{
  "activation": "gelu",
  "norm": "layernorm",
  "norm_place": "pre",
  "tie_embeddings": false,
  "parallel_block": true,
  "init": "trunc",
  "init_std_o": 0.0102,
  "init_std_up": 0.0431,
  "grad_clip": 0.5,
  "warmup_steps": 214,
  "final_lr_fraction": 0.0,
  "seq_len": 256
}
Each number is 128 + 32 x the weight over its row's rms, rounded and kept within 0 to 255. Layers, rows and columns count from 0. Numbers have three digits each. The size before them is the row's rms in percent of the matrix's.

# down: layer 5 MLP down (transposed), 256x96, rms 0.0917, rows 242-255, columns 32-63
# up: layer 5 MLP up, 256x96, rms 0.111, rows 243-255, columns 32-63
down242 130:105174101076126121129131108103079130122090139207200164113179166123120114060124094117083110131124
up243 005:172174151140131145140163155147155164137121167203184123167127124147131130144157168161145170186168
down243 003:112110186162102094101086131185171066091100040129131133146172129138136138153174069060143112144116
up244 078:147133154146131105136133137139113098062088114099136153075083161133113141110150192151107095135112
down244 078:114114114149111108089109123141103153186159113112163108143182132142130151142147091106119150128162
up245 003:140159138113099153072101137119109132130136114075029106109125142113119114119100085139115116137108
down245 003:068106116163143106119140119114125075080055045072115127086132115092128100095123121106102109106088
up246 102:096155112097146163076104121092096136109104146075090188049134156117095079103045153128142091162152
down246 111:128096085197147063154157157200123105147153090089151094141150065100101164140174125178153145116080
up247 108:091151130120143152080134130116176103110082123115184113054175150149128104077131113131118082162157
down247 116:126089126102108084072151169120151120074185094152133213136068098151103158183155129140100152121095
up248 006:143140123147147155177180137170159124160146120184203170157171130196150175141131136136169163146134
down248 003:159142117114102098106124101098106130206126129142104018109163122067125167089135171097130156154080
up249 103:129122115105156169120127160122110088044098087136141162072133174145191095147125120187098102142102
down249 101:154085151151140103103128114098171169148129137080124083199097116122126152119140087089130148085143
up250 111:064126122149104145116105152079143123138133086116189081111109213095160099150135085111103116196172
down250 107:185142152172163101127173185084117122151171102124155139149122086138170124099114101105161165117122
up251 008:085097085114097106129120098119088073104102087127117118114089074132105125092077090106116127088104
down251 003:141111108063098119120113136065084101186082157128063064139149130117114124119099129116149141139078
up252 007:143168140156137168166152139166159146151126137210190134184176142168143130156144150152157155158150
down252 003:156171161132092115120112143168150125144091084128116070086134179175114145140132112087127131130089
up253 096:179110195154114086119143136157165081096156165194162133119148133165110069152118189047121065138107
down253 096:109177100098104146101088122123096145168135099083074105124134151069186183097133116147099148105137
up254 006:124098127104113123065089133109090134106146118041045107069100131085122102100119123114091093099094
down254 003:090112129181192135157200140106158120081114098112177202134160120131159092116166151168131125134138
up255 125:131092174118123135124064144080110120154090177100173124173124116087124115146142156163062111116161
down255 127:160189091121113143151145049146137168082085100151113136089127158174128122132116143137114127152086